config.toml
num_hidden_layers = 8
hidden_size = 192
num_attention_heads = 6
num_key_value_heads = 3
head_dim = 32
intermediate_size = 768
vocab_size = 2048
hidden_act = "relu"
norm = "rmsnorm"
norm_place = "pre"
norm_eps = 1e-05
positions = "rope"
rope_theta = 10000.0
rope_fraction = 1.0
qk_norm = false
attn_scale = 0.177
bias = "qkv"
tie_word_embeddings = true
parallel_block = false
init = "uniform"
init_std_qkv = 0.0361
init_std_o = 0.0
init_std_up = 0.0361
init_std_down = 0.0
optimizer = "soap_variant"
learning_rate = 0.00461
lr_mult_qkv = 0.4
beta1 = 0.95
beta2 = 0.98
lr_head = 0.0113
max_grad_norm = 2.0
warmup_steps = 200
schedule = "wsd"
decay_fraction = 0.884
decay_shape = "linear"
final_lr_fraction = 0.1
batch_tokens = [32768, 65536, 98304]
max_seq_len = 512
doc_mask = true
train_tokens = 265100000
max_steps = 4422
dataset = "wikipedia_en"
Each number is 128 + 32 x the weight over the matrix's rms, rounded and kept within 0 to 255. Layers, rows and columns count from 0. Numbers have three digits each.

# layer 2 attention key, 96x192, rms 0.0912, rows 75-95, columns 0-63
159160106123135181178142142064088100128061039166143083172121065141093087147136158145205148133104105196089225134159020144109186159127121111105195141133129121187130076092118171054157141103106122
150098121154192176136128167107255130162160164098106095235102166105069186116148125119121092115188170113070109131113038158049171182225130125074152187157151098103171086093163110172130178124089135
142112135179186202184089170057172139174112104114137095090100085120127133154092143052131150159093065111098087124135143103104159106140092146087162112161146142105019075119113134181089225111074137
062090105128117174110127154138124134146086122110089107156100123173130109000066150152167189158118202115080115186148096131147123140149135131170120104187166218156108177112131054138137104100171120
164185075153152149086061132100159129166151111085085111104160150154123108135093113066127086056112148085131095095130132119090147171135171168129081153131116122133140127131119093127030105127129152
106079177156074116133122130111142086133105137162113123140142117174153160104129183110106084169154168122119114132123204136160085130118138150090149152145126121177166122067108103111136103122111093
117117131102086150150111156176125135185126119172114090111105084113091145148139100194121150129134137112095093120103180115134154149117118133100085113134125110090079083147164127180157055105107117
133160205145170090142070090112118150141183132101078184135160140145060206160124127106072139101086113067180089140113062123097119135102108172154102111111111139119137097155100133102134160119097092
121049116118120124141163155055127173141112085185152061158164126139168094120108125106101147161156114096101150125137188100141133128103104133126084167129091158157134099109152091145065100129145196
116114161151111154125140118096126148094145116131109097129159138081133102108165065139133167159083168121163162140167139105145082160166083100128093143091089126138144137064118146159089166132169175
124087182141150137066088119160126079140125130155160128159075117167187113160083113201171194068068101095109180152127112065088124067094108139138116150151128134099150111127174092139148100194139170
136136100163121198084147159171149166106150181097193150119074136187179144135127091116175148088162089178153102133172193070071146125090073139098100127171183148157135115121124135146141157102141099
205141095146191154123083154131171133091128145124134124116087149143181163092116127081126190109138103150091133134189145214153083170145154163147136107168068119172124190114173196139107100106100127
131194157186109130201127102156118159106119136102124109089125135168116098118153112161119044115071050097140119177123160153039161108158132137154117110086110091044101089173165154170235166145117137
107149087179069081148120076135124135097064171114081097113076163111091081118183130152154145164191188079147191139133098133156184099147090190165109118197125135085205071095142168146099088074223138
151224165093135162060032163160111103104133090146133115171172136174115129115091127139130126068114086230114132177137108159106154110069069103069141151130151116125078119130158095173141122139096136
096176142113147100139162130143135168172110126151050092096094127102142129068176161178105063153185029063059133105160128158214145164121117133071100138122171083133168158121069092109173153070093133
089135121105150118101151152155118246128110118108131143134209179165149094107098120120172139159117099144113091144136114155135099152180151131177087142154160027159159031157177112150147119115086150
118153142066136121101144142172145141145102144149124110104084107102120112112095124123187085179143050102098077102086150157139166095130105109139156125172131093144053128115167139164118133117186097
196086199069101164135125140120144229064079125133077072188174153121094107116125123140111072161178214103231071084114142121146146088140122136081128181142135089131096111136082120172125181083134110
080083171132124141143151152077113114156183129107150186104180097119135084188141115121115152144121129237106069146108118136169193203139138181083087136179114103136102138119094134178161122149094156
# layer 2 attention query, 192x192, rms 0.0895, rows 140-159,172-191, columns 0-63
125189080141132200072056146100156113184121145105100093140110078188085166138091120094081107085171191128139139122057079111084160160150139129089158076136083075141062094077159116159108181079165176
094208225183123167144198132158165121214135111215161164103168088129047137034112068053138179114000155186255026175082080123194162175096140113137198139074204094136086198121130203121145076127075230
124122063112171090077116134171093132172101163056105154184137128107119107110118155163136061158116130099069148092117073182135140164171125132132077158118066163094136141130087135128145163096154085
176142108141146124148130098094141115147110182128104185157131110144097093122115106109153239141142147055128177093084096146098124118139116133208107073143155169126125119142171159114137093068123114
127162110133123148103153133120154147169137124131143096078134126095091143117147125123128114092112094116118103117118132149134110142123100104130106123136117132117103106110162112144154104129105147
132098118110125104141113125126124125093102129115122134171155127145150157147120149130124099145123153136111154122140119094119140108135149150125144171149115117158148119149113145131143134133160104
153140134131109135119132163156172161168151130113138153069153176102146127116164098075153137114139131140143100118119122134143138187148101124096115088140131142110079120151115155131133135131108134
111158083158136118106170167159141152098121123148152150144085126107126130118142130117134071123157133105093090119141119134173128130135121126145127127125114137126184120142129142135153136144129122
129125148122134128144148120105143147156129102109132106057173133102115100125160113078170138161115101138152067103126122148135142160105110096113141125111126120128081145072172139100099101087097152
150132138077097157107076091116107098084127110142120162130130121159147116152102139118097165167069154134094177118129107067080149149108149163123114151175140150104136098112111096155114149166148142
134094085128156155119121110146086103101058124163135129154124102119124132131096131194118126125135177176113107143161107177132184093165153131109111104142155074197147129136151113092135169117162147
130210145156145148158124136119192144166102107070142124115142158070135156107139065054175147152079132098156107076125107132104144161079148106137201087119132153146087168146138148086112137134143163
196133159093096166158108112098139017115108101166109099108147057195160075156121166137164096127114094189085104102183133161124118126169093079122166123100056125094102152105162129138073132128117153
151139118115100187090146176130118077116111087102147125156086140150147133121122111120180090130149182153114120103150184164132128103135120154153200110177133136128180114123143063072109131116143082
150132178141153116136131059107141115110094141165120143174110112088078082115060090111142199127131192102186124099109128134049135147090152110080114108107111166164107141118108129145126094121152173
116100065161111144090116113136099070164119114158133195107097180145134092132032136144136116053113143191163166160112141128159181091171157130086130134094150100152168026144145070100080106162077105
113091171222119165122124114082127083137080226081084119098111082110142106147085116124139135152080180175127167058146127106139090106138120148119110160094074146126114100109100141174129133107099111
087152196124144172091110128155180143104089169132127141160112145161095094124158166122101157167191135172143129073081201115129201111101105156131085128156113115113119102092140139126109100091170139
116160157158082166126171137125173157088155130195124111102064172149116117096147086140138125183107138146133101175105114086191162127182181147186104078117176120119125111105172183145093177095137099
103143242170148216123110114054173147147090096136135104096110082106131098190072110078157145103119136117130109089144072148147178168126166153107152110084087133233108168096165129168125075098103170
061219171203142181070110118134113152185146154130161179070106080094154136156219142091105111135112107174186176114115121086075092147125148169120101069050162164191078166145075051106180092084183193
114183195099139102135092081157106088133122122144202111157100131111179153126104131113110102109140200096177116126146151162153158117141128163143144156147107167174135119134123109130102093146078180
122091096113203161168102147066203150070097111118132058160139033130076134106110126086156115136134180085100176040118086157136223065066189151131108157141112136091123129112076105117116139093092133
182105102186071121157127149125107169224111128128169147124085116163206194092136164153082132171124132162153195130092143063098110151070136129096074100148106143070199193191171106066075150077117113
121102095186160166169165130118127120111178140142114102073135093057061120149137158130161150084097096162110166191112165076201128152156123099120144092138134152134082100189105132162147116067147155
111089159133134162117102117160126104146101193130134105156163146140137184131142188179133076138099154153128100072120147116133122121113224085146177167102099087167107096145096158116093154136100107
166154080170152166118115079166213212080139167056144069126106111082176106071108135122133169123164064116125127198148056126148134164159125130021127134161145134132079153116173092131176103122111093
228188126134131147112055055131133113196136140080177127142198162090120094121137186099145126100128086165099132159118115152093159140119120116122122092154068143179158099112137177127136125134072138
121118154144149138093134175181163162076142158128211090116114108058111100165110144061144173134129109151139093138125136151084130171164091096186139153198118161096123132121133161177115110126084154
096118154097098121102145090182048088196140184124131168106159170215138119067163051136161095201177164153143180061128185088154196108121174122141100154055153195062129123132094039031129139168189094
081130161096099070134092057063182126127139142163078092135075169074172110114052121119091161130114183133110088165126106175142118137085115149229141064164117157079098081030164156207074083103134132
093091119157140083191209150172114133135111102191149117024105176157080048187136098148099125150164123173148073043141064118164127127179148093202151121150120096141095155228129131124094154104175144
164108027136184146058071172123137112121117162061161087068136082141114145145107181083128130081122141130061139157100063139068142136174084095122181110087100216133113123089142082113098138162158136
141086068196123102124169089177088122099088097141137151132045073176160120100140140152170172182097146104106130136160134136143132145186135081147100094109121089113138136143130131064154177182034158
154146166085160172143086122154117144085127191115141109116097126082141114205090136131158154116120166111075188108080077184104142133065198109097123097180128047212098080145129111173079104021148109
115104127124099146108161144108063170177152142170061167190153171080133089151114147085183125063137199177096053145086140113084108140119198185157167092132169116174109134150091086123087116163169039
116068137101136084113164135110125106123139114139023090084067095095034142168193170229105084166193090090061166158172113158102108141121101144097143214148113119216085090139069182109101116110155159
136113151077138073088171101129087133085179206179126110147076098123093100111146213143120189149160115116188110139147123127085229137167111100133116112096203191113152094147126077088056156178179182
168149132135164106062162132139099067086098142039086198119151168156134098131115092208087172000095080148151115180128182065103113109109128128139131125141157118110180194067072160089182096122173084
114167165106157127112142158113110112122051181123097107082157142138126137107208122139119143140112173106128137084051186155191095105132125121153179072126142089165135072135155094150074154116118152
# layer 2 attention value, 96x192, rms 0.0814, rows 64-95, columns 0-63
106112122089144137110125103115146143093184107106103208118131168130205120114099146133082079114147134138193135089167108172121152166120123118140086192109133131186108116191125143063131149094147135
119101168126053108165152173148135191147107128107123093153087099089179145104124106091199098120115196173173160098166146154155090080150164168212156119213091127155154136100175098220115110088160037
112116150158087141099166083099164106106161121126085078132113143088110157106140078111087150091139043200150048132119111134152087142123114105134119139109148081115075138078096117180120108125126089
191167106108088143162126095155062159101112108106142181130068134131144102171107143155113122149119159065116076138157116163109149121125131119063162098177124133066154141132183105158105065122058119
139175197075166158141117156130087086156143129111132125079084175064086122152146097162149075145109093175157154093125120114129075087153080054177090075158112088127164094105104164197120150033117166
184111133134124112127138155124083136123199107167110102153157159143120105210161090104153166096114126152120105128164127128103166123165080127071092091119116186182140062136121193027081148099117049
103151119140150112093233076165167167075153185121105159159067217099127120143110134120064105072095108176122146149160151122141183118166136103116146116088117124107141042113146135111136150088138112
103124136138121125125152113102130096121163159135186077141093137114167120189151116171189132109155194134194121129126079090180120088123133115085161169170126175061177066133170102108083135111111182
165132130113126070117207175142151161147160133142201112124097152170108142127110159154179111113099104118112161118148111139111145137095171125082127083160182128136176150093068127223175127161173131
147167155135129138135053138116079143117104137166187153119122143106140160119066113071160073168145171107146152120121143109050162141083192151090127106072152122157138081172148162135107124142122098
096133156113125155148123178130154094107096087074149168128106089165151194100123097107158089164142113130142093164117112191145178104128100154124157135136105183155149176149122084140118150100144124
137132124131137132139120157101103089145132111148152146197118109136119103149127180109146178118185140086062125131152208114140136158086135104126185109118073125087151091093132174097131142137123093
117067139171144178160149132083168136095122137075169126146157133167144140070159145139153145163027131090087153132121133122140123148134094131048130153187081131118190128191094115116140154100158102
158112116111152096111116150115151139128186092107144178138151150143119120099126085123129180168142075161214148143109110159179093169127132157101133133176173140138113143189138117146166182112066125
104113142154102103109122097097179215115127182126168174180048117166131177133185135152098145114174093138113065145095212145038125135127126112091170142094108165148147137118138129192130056147117134
081120090097086091112159128188111126112164104097125147124154126145106171111107125162182088115098112072132150086207167144094122153077090169123134138075111084079093074104109042109110090126066173
175150129166172095144113166181097085133100089120125112061124154109126149200150121153089084098120117140128115098171125089140129129085154095136164138110165127143093138075145124116137148090153136
100112095146124182165132083102121131117136161090128144117098147162105134132129133112150125108125065075123105098161109111163123088128140135198145116085150108168159113152074146163161096175144083
115132089149165167095160146137111186138175121173099088120171111094103154133160091123135091146100095123159143095128108077104147108108139128158093184064217153142109125113119123133181113161087133
145097097163117145141102168136132153104101126149118099149139160190137096165165181136145112112120108146108118125117169182127081108089165148149135066096139143122143142119095169092122130149110118
128120124074153099116109104108109071212131150111090127112105109065068069125137120150182142116150100166128084133174165062113086114102095128134152122101124140132150143188098109159217111144105080
131145133097126086109186104099192181190063150140126085111098187133085096096106164191086074095147147228180133080177133140167121150152123147096104078051109124185150119131090123097081140125129142
110044128184127106122145137119144111143155122169096192206128108136173054155105134148119106087141144162097128158086066070138102131071173132172115200140129129162127123138155144127125095081197131
148145138195141136091114193137167143089158166131146153104152158190106136084126139207102118157131135143138134158142121156109111111170106156043232134088114167138179103086184101149076074168123130
141113086070084141143198077087157148170103140131140155126094146105096190130086192168116145031104105143188122100184070122164188115033134132159086103048133133163143201075165142145185172073113206
046086189106150092110188075118036126166141039096153177125130130165116107122139095145099116033117080145123085122172146096145158099149160131192171140096138146146118078120083186079132097127125119
108100131106147087125113080076115111071127080120144186140179139139118148189083143121121117183100118125091160176157083130154141166102118178071155133161106138156133120131163126132145150181179101
119094191139038163156161096136113043160148118153166053098144106055115105171139193135147134129143164148154189084120136209151062091139121147145153144099113171133112142101068101103126096094105107
149140115151201127141061196107139180142104153091167168135115166127156081165096143164067150116178086170083132087133184112200160170106141119152100172130124210105156127163118171128090106151111070
109124140109144111062112125112072085140176065172157091142165147129175154125142124081140138156127146155145115108173133059129082119122008168157166123127085154021145129105167166168153111119099123
172087122127122158096120208138191124102123104141121123157148118142112145108158083121146098045129165128100144145139043146102127119111138160198143087114126143143173130131159140157088122143082188
156172124104150221138106110165059134133160150095090098168111070131078146125092116072128129147055160095121173117111096107117062117147131104188096182096226118132105140132143168214095123125144122
# layer 2 attention output (transposed), 192x192, rms 0.197, rows 128-191, columns 0-63
057115101086097112104137098110215149091123140121111156114100110108174139163078079081153132119124112132172131114142079128113095097166119129125112132104137083095143092116127103162133155100153119
115100132129097140135162100149153116089151140094109119099103116022149174155119093084134108124130095147119126057138130160115144074216155165190183074100140168114087157057179094139154157144169161
153123143135151144139202167118152126093148140158081101138138158110090156139142129152145121128118108191142146146134118113100125126146133124107136095087141157140158110183082125144110147116062126
145149106146118135115103123122133160159125173126107114088115135112111131155151150114119092135151116063112091142087156096087110132180121118186156108149124157117086162095111140200119140111136112
182159086129131099148146144152109106115135255167115133138135169106117134132104124170207170083096130120118172138145107182113065152110070102143089128079134102100107115117144138117114149108122111
158115153122100104118157104089170115142212090136112075163114109112150041066129084091123198151124164165143083146074128180136148141123111116094121159128129169124138101155091174123144145152144094
128093089109119134104149155175157115120117081151116174129143184119113106101049135138165154172124102214107096101106080118071109091108088121116191080111095100158132109140127143063051111142171142
159116157193118097165157101113156127118140131128176122094150147122123144142106156101093207087132142096176114100123104145167162090155174172103131151122107106118180125083174114149140155109135151
128116074146112116119107126128131136161141106120150129107118130175134109137148124175076099133148129138120137161114099116130146095124138135183153112147173095132207127110136137164163136151092148
164116152137099158082074164129101167104146152152090118139129086181134105135130128115148108078071181075095121137148165113105100114153130138102114096118142129075141131111121090148110172154138097
066087060043151159096124119155114116125150136162133170158136104135089121122147118144032105110155123075132156125098130111077160112084183126148138115131179156144184123094116131105147123137110081
112124075135078106145165092133092095119127091131123149129130070135162145116133128096085093094093117132125142104114122162097120130104156108113083134177157144126156103150128100099179132146144136
142154106141152114207123122108099116174156150087139098146159134139159137085154104154047125104119144123101112141096111113134176097117149126086171119150106047092153110169154179137107167170104105
109116122129148170114132139113105097107100119082199150130176142152114166119128085158148157195140136143155135134175072109164164159125168107123145105148108124145138118094145124177128131071152145
072135086146144175071109171173172153163124108105123156147089141109073152098177098123126081127165129082146096114102166116125178152141131127150196083145107155146172133150098199140142075135142103
174128105127151096110153126096117121103047065186118142109136147114130127192096125142159102069134116194149146080139116125123140091219116115122140138067077126160160122176143117143122126098135142
182110090094088092146182136150093127159121119154098121086093159141110179142087202152113139107113091135119133123153118109066097059082122147079159069103158128176143147116113136103124123138091101
138203118145131198181150126081118150150131110103079145082137134124139125110160082176093142136090113108075083155148093171129085167182124097110129104115194110124136105153089145193105111120119137
094127080159099138099161160118127205170139095162101143138129131135167098154153135122132110144105167114160182186152119072101145139137135115140082106083132117197138109086137075151112166178088111
126149148129141169134109163151076112117128079122104143159085131174128104159135201116099118073066111089119086131168154136080093148143124118124113128096164120136142181140152145133085142150079134
118073112095129129160195128125121090149093099135135189142112140105131094160121116180130098178090059140168176179199147092093087123111084084138170116105112159161115127145151101170134120150095142
165069086138121084085104137140164135178214101141103131140123128154167096122060076136114137102150103179152141206127082158137122164173136124077092107090130087124132110086118131124112133058160109
090098140099096178080131154126206143144126119141118109189137053076110101090133142182133136073098145086144152138096086110104086093125132090145046129069104172132127093187122135088125119130147131
096144117149193110118083165114152132128168077135129137144162146082127164128124121106059111101164130116134076164062095131112157162092164169115148132113187063184154194101078159076166089144087138
140049055106065136125135194156145068104187042184121108149088164159096129046096131112121172054103152140120123163200070158098141113106112115070098098098185149139179097095118120130085137122112092
108079130118118125135197107118102126149162129091129146105137119105173106122113118171113114140080105160148110126128139125115110093139139107081153138142169108121127071201103103041136113129153129
119066114142153113109160176163147143128111158167119113089143187114171140069107148118145099124182140159145102118106098121174165162110151140095135107162138104202179161138076093096095117110078132
193114163194045105139141048128096079126100103119150135112058141089140107143168162122160157127068088113119122116157125175150074133121112093125170092125148120100129089163143137139134156120122137
059138161149189097104075124127120175161159104100207141151144096080110082126138144087061108109109104115115072149116145101143140160095201134149060163165141127125141116140110129147143086100160153
132141123107114093165123162159157146141121185195115084130120141133129098112108136134115135138099147159146155131152116119144113145133129143098137106103192147091123117161143145087121132145128115
220085098134126115107142195114149151131145146184191115146134066164061179101090191143080129096171163075109161119128131043099151127148187188125094122180126137153136143148119163130158144136085177
138217177101144188158113116134030087111069146137124098154094125121071100160167150133137135127138164060094126143140176111134081189091127077123009178127104205096125136122129101155129137110109125
109138140179079164075111136117078072146159111111137121090106142184150152067147191202145191097147108149150101167106173099155172108087181093161136140136100149125086172113145131116171123145167145
144114132165161121130094093130131168165060142143151152117092114128159120124129138123137095106117053129130146146109129217094170183155109142086177134105123120142130067180079171108152128121141128
107083169132096111139092127107146121199114108072138181175103126100157116102112152119094170106168152159092160196149160199162140149193175173130166124206118095138099133175099119171162126163043176
098170137063084082165150187117120161101165072091096088098070129076175125142129125119171081113136111116142152097125051136123125111089112121142098129142169102105129085118169145139127196171178086
100144121147179124091094119065165137126122111148127100156084084157124176107160161135100161040179088164152095098091124100120142074165118138149137109100090110191155139143102130137104128145123106
080098102155136189156121147095156110103059117181165083171162166126159137117153106089149087150165097109145185140169108121120146101107132126172104206123131065099175173082146133112120164093109175
071100102109095155165123090113166094138125168140113111112141145147134092140115106150147149164108115083216125149193113144127101136146143158170105159190132131144205116114112119078190092162096164
116082072081144103035098139142132078090154138035080163186098142125132146142137151143146119152134111109113147093164123113077106180086087067189119095109114091178099091194170112139122131156104075
160062181099042100173184086146140167158095108116144112175112085137143119093056114102135127124076108163089084078124198088093118111142106107152087151140136116157152134108136120112136129017111050
105142143155190125123139135129108116114091085042143138057083143146156140150152115121097102123132087129088108126139149146142146113115146166132102125133125116181128102148190112079121096084019140
093075131183118175094138183129154109129144157082144082070167174109099211169116130125117071123161112150062157119143121125126095101080130165107130088103138140061167113087174169091104070139149120
126173074089191174111133114119211079184145145115101146153154139104116124149132132123139129105181187118105145185166125111119176115154081178139179054129153127185083141155164064166074204094127064
133100121200114119140165191157161119086056164172137150119121067137101116193088141139178119081125168202135100109165129134093089160112164108122092131123160115118151094087109100094138187093209127
097097104158116145137049109108124114155140089143103089147087069116127094094128119121127075130108114068063119155175130115154127191154123173185121167162130124119093131121068113155127133126159121
171087114127134119126131081112168131115152111159130121107111142105150081143107194152115158107181135171096143114127104150079149089177053147124169109144087099124117123178135052134096121175062087
118104128091109082118113117164101141134174107137114167201122145115093166149181111077115129147132104102090143171151133145143067142132139098156125150129160053084139130107142198126108102139166105
102178106151124129095167119124147112172096161110083111159142095094138094081087070140128096122143156121205089087060132191128145114127137105199158158138131152082125153143103209164113129100104162
101158121102138168017112081106065123078137099146139134147146152125134126149109110089207155111137079107148136171139127111113105148109114114139111196148097114176145128123106118168099132115133117
138102113127124115092120165173113100122076124119173133150114115111161149120104126155155172077086064142115055134088109102164140099188118107092179119098151130111155110120143141098172108102153188
121119119131054147124086120125163182134172130153151107065167114142088120120165134119161153075103106134088151167081136122169118149124173138122155189094138113110139111134113096168130131118161154
124123178144137113191115091174075132125104161123112123075157091164128132131167199112084136125150123100110123171109108164130118128078115112132112169103112107156144057130142110150091179149132135
085177170127099140130149065155193149101079147096101092114083132080122107093129139111141066157157108068110126094153083151084188102166132157166137104090147135091138124179103149179077101141097102
155153083086154123099140122145105096156117087169112133146107074105057139118124133142110141120143116130090119151121121143099120122136149060155155153114143156139129088128098117143127134145091119
123072148109074156074121116104053139119144130157165130154114156178139120114137131134151092119105127108106144110121116064153109107205085114182042067120104097126150124134138116148116141136141101
061148190119133148114141177089073120095160144152130095141132129111052091165137157137137149133149066128152129174129107130157104148073128146093092098185066186090040119122150144172160159166198168
153173089080153073073102168149120088093124151139164155177113131176124128145143148130149170110071119134140155058139079072136111178126122146177167104079102097129154155124109117194201168142101106
101143151158116179090125151157183131162100055082125180105137000182087148118157085149111140164064127130165171157139115149147095121052080169182120113081109128128052148099140147177148155135103148
068111074131096152172150124139189190095151161075109170068095122099088168132092113155123121150153153092122173119108119091113115120203163119118092081117124139129081179164069085152133073079135184
148114166138069126110179115033082124089036160162038053152135115163091157176167155125152146100157120138147104124131100215139095113164125142154160033109124140131184114164112183139140111086133182
165137140142158126156163133094095133125141080109128173193112150151174215154163170089125138190147096122088127117117166121121128181141125133161100146123134178169155127148163122054104123094160102
059171134151133112174152102120156136115167140116078159169078176156148132176173095141145141145113107151178147103141143141173113144159102114122137134118108226134134096185137121135150104078112106
150093062131105049120140136179157146099091052133127149103109095116183116161162141140075203110124136060114074125140135140111132111186120129178186131127132125084137119097101054061180108147065091
# layer 2 MLP up, 768x192, rms 0.211, rows 0-28, columns 0-63
131127133113094169142164173137111128089128127105122099101106102139076138149111132111190082118138113110169088120149119128112158132145100150135150086074183122175156230117153138122110100112174094
137122110127145128081112107116129097111115108139150156113082073118211164221123151128166088115149143148157166123085132100139136082139112133105076117120130133165131066187159135094127128137133192
162107139148140145124172148146097102087091173115105083067124116121101054171111212107128117060117131156148144123107124178100176084141139160109132095104106165182084102065116123218115120152109111
173169142093165106122131115130125127131135147156186209112140130126163175106148155174143121141108127174102079115111084097117180127200165081094083113149134133112138097164112092107141173083137175
120162113173168128094142138148048147122099164131112131122089151138123075095158106151170146107124147116155068129140101121069114118157090105167179131120164117153166174132110180169150140138116110
114098152147158052112164183132079144148075146120098144136148099193128109099154113167065124147142127118161143136167082172153125121104124115173105044172096156162138127163111166117165135147092121
111142149183165172154108129145092160134083196103152126118133155182123165143096107150097172126143075111128106117165137094158146084185116094165124064110149185155180043048084101107110136148182146
091101059150176152128108132145147113167080092103126117152130096079164132093159138075143117105143175149113102051078076150164142115155093174153177160181126068127090089174185163161043135067144084
134136137099120128154133094143145096137132152170113169109176100131094110109144177143112076140133151109124121165144086076073130140192116067129111188144115100140092108156091095100113126174139051
150145117184086137111189070121114116118150145092153125086119207117148090155147105142152117130120123142099133100154112150169120058173165079115106174126160106117118145072143130110120094145172163
166093086132112163157122112101097182080161077127133145136164111157164137187121175141158158109094196102134154138123048057129110142111163179087117134103056131142159126150134172116176169149130097
179140104112159142146118094125157121170073115165135128182054190117116108143109089147141082119139175141123152097103104177120153096162088081157143154091143099152172153174144198124124105139136165
151072113099096100115123146095156164102087158150125157161116136148063134060113105134105152087113200058175130087124132173072141133138100103080111160121158143123126174048118170080111111065165137
153139149127087154090087165089089092130102166081095070113082127147200125112141128102108106090143099105125103133125121139118101108166153131118143138160147081155165102130148104154133097058168103
168148158174126109155123165132164098167129115099104121103094100087094198160119132112155069091130145087132135122141121147077132128120138142092092127146186093170135123182121136096203106177142158
167112117118129147182104162099112087181118161133154157198163103117091120127191117189139181106111112143165157125043148140162169132145128181102136104073129203117143122128190103202115126103165115
107160113146130191127109176124084137227094128131076149145110113175194079143201126081213073128152167141127142153078096125148132103143163147151104139104166084112160137082130202159092096153145140
128142143168152055100189062082104136205116137132136142136143123116160124123184118109122109098121159122133121121124118156133101118144166155149109127163101145150116134075108145127096107115152180
154096192122142111124179145147104119143139136106151161164110137081149111120181128115117098091130149162114170124146152130129154129133094096174124142116098134172127146134133078084129153169157135
139130108185164124134152094159156133160161177152133068164160138097068117130108157074109048106160142110118131147121162087122112080173132154119099138115170112101145163182126167082141089119111118
121125193089107107180126036098115125132170132117132171140119168158098073117106163135120123157140124137181103111182134097111074171175155106145109175104145188123097148097160178110118106113232125
092127169107208118157137107155089093155138107146121183102151086181066099117122140152155132126069156064158078120101090113118156127151062159132123127132137168148093062127111205138195087142119103
190146131149172158159138112117120146139127127072084168053124134136091143128112137157111143178151132131147126161119135106137176139161177123121133099111117080139087082084108111094129174113110135
170101150150107166154119129094190183071138154086118126092199136144100109184146129170127144081161124146130188151133090119140114106159140093134077115203147108183128145093101113132108136107081058
126137155115118128077097139128138093065122147075141107116101159178139080102075095092131159111145184154107128145172115136110091133145133091128146117142092121076114079088142100140056177086188116
084152175120101091120160141133116139124116107139161121149117127110152038181079146118102149084089161153105123169129125204133112116124147058152129111124141097204117114157133096177135065149088155
177105181140146129156100095126187187195099114147120113116139120088131094172144131082115081145149116095191101139079143090154077116198179175114141153115100104108139149160135200135029055200082134
188070156078115081116114130185144128146163123105110196133096160155076120157153180149122173101139163126074169108112132091129060123181142105144086080140130120188123131135116172145119128112155101
180054119137156133096175129173144077123126102120123129130093144103137169174123143146115112114120143178139177154116083149094147144104128115096183100055158128172084183181139123155106114126132122
# layer 2 MLP down (transposed), 768x192, rms 0.206, rows 0-27, columns 0-63
148168121093091103168134121124171103100131110127132107171159085163175133113196108100121142126095140126126132119120092102098140159130134056103183160127062109152138105123130109122140141123118133
102088102103114129105104118093161130129089147132125135190106148129138110099135125133127181119102174122103132151105090103102192137131111136111159157196112015106098169175094201116117131175161112
097149099132106101107111148158171161119149108117144119103106115108125093088127122172108193133186108158158149141130185134140109164168134108157138140156115150115146123153110171079166136159126086
113141048134142118127175068164071108116071160098094146110068178136116127124140092155155154116224079128107183123206144151088139195135172065182123138116111104095128087183124156192110159114076149
140104124129162184098160136191126098067161199150116125114142097111099177127153077121145083205069102092137145137175134128106125134092134244111111112194197118097098131148149156160134034076099110
164140132137127162157124179119150152139146103109157112136178143138142057124128131142085138092174126106080092122108132137102110109114152115067164167117105112146105074128107137147113150109101111
156130162138148108121206114096162120156129125151123077123095107123120136103125126121125086143149113148143138169092066076065070129091210113095110143135089066108110151083099114137156146146126175
128130111083167079110115151128141131196135183099121124084126098078085158151147161123144112099165068154144198104127141095159116110228119164102123111118155111135109114133102074154123124097152160
117127077160130159003112152155083141140087098086073140138135150082124147169163148143095139144106092083099142139166119081174216115148094163092147120080152114103163123118106116136072149167158124
137121142188184124134115142135139158135131151112126102146144094105141163150144144149134112149078169156163126120100180088105134190151126147130128122151145155152120112229167142123157142118122106
190154103126119083149131140110093124120135124149125135138126089143159175111157153133112118079197145124121141077099105117112184090161140164102120101103114121177168128177123147142147112092122201
126120149092087169151143123100111099093166101119211131086111109126129081141159135136141152097162137164135098119140177124192130146114160121112114106091149194058091151113141115103126106108117149
128132111150118087120145145149134132125137098105097156102144117071132058158088115086112088164109153142124140174146135133139089129063167099087168143101083079136163114155161163103184121114148128
126092141137144110130155098133043101106124109123104121084075132148103149141073118121195127121117104142198094114114125170137146155129121119153136138151146040122134094127122099108150083145088123
090162090099146141109114129145122114127138094122138139163110127135114101128137074140149138120097060069044107142155181105133152145172105175123103119139136129133095093140149105192088098152172116
071111074137186143170089082094138143108115134091065090116096107163164125131168190101160102135084048202143144099106116132133125094069107164134120093109165077087110142093103107103136145123132166
163171078163074094126140103170174093070118133088177140102139120144102168089104132165111097143135127150143109112132168110147145129162116084088055120082144159146161110063098082092186138117178163
114151181118167167138077154094128134159122112084133116152133181119115170104099126150096139174134087129130110110168109210127102110169124130096098173087081116113114096188135110088127161092098129
138067114128113100135146116130125171177143105116158133092127172089079125087139074143133151080119113120104043070117113182105128114128089129135151140109099116136111144079079077130174116113124100
158146128108116107116072100096111120149108154108144169153143076079089119138153115132121138111108154171079085132142158143105099121255125106117098115133072166151163163167121099096200087116140157
104153111159121128155105163153071134166120144105170121157160150064168145151193100090148161139158147154164111175126068133050152122159083158119106055169135086137138191157171082148105174110051113
131170166098080146136152107135122114144167146160131107143117151077126087175162059115130076074094131104125063120138089124127081198128084144129077128158126131108162155153079112159131152088168112
099092125198065118122134085166111137142092075147136129149156155170129120163175077166169153131142136146106120120103128132147134132201062161110145107138148161111149144141112129164160072117155140
101160137099108034152142135122126108146155173116124215123108109151105093177095102156116100181123181149151128111119107164166191168150142107106115092101139166176132159103146142063177112145204110
177160084102121142174095103116123155150165178179093138094134169158100151160209102144094124108182135104175170117135103118128131132077100118174075073166126148149152099152176123099141142116167098
065116092134091116136148143136138156143080144097145111187144113169127171081109145114132161136068110175084144165120132090091135101200094089207154168128133064112123125189120083122113120120148149
103138093114115156158088120097131119111108162085115127140125063124115092120119125146121147139093151192104136103157158147139120112165104088126121024148146171054116095196077132101199150172161166
075149123136141151133150132139140143119116136120156103115125128107121143145129144126162107095130097134120096143138136150138128117098159166149109130093119102101097101131182084067144213117101127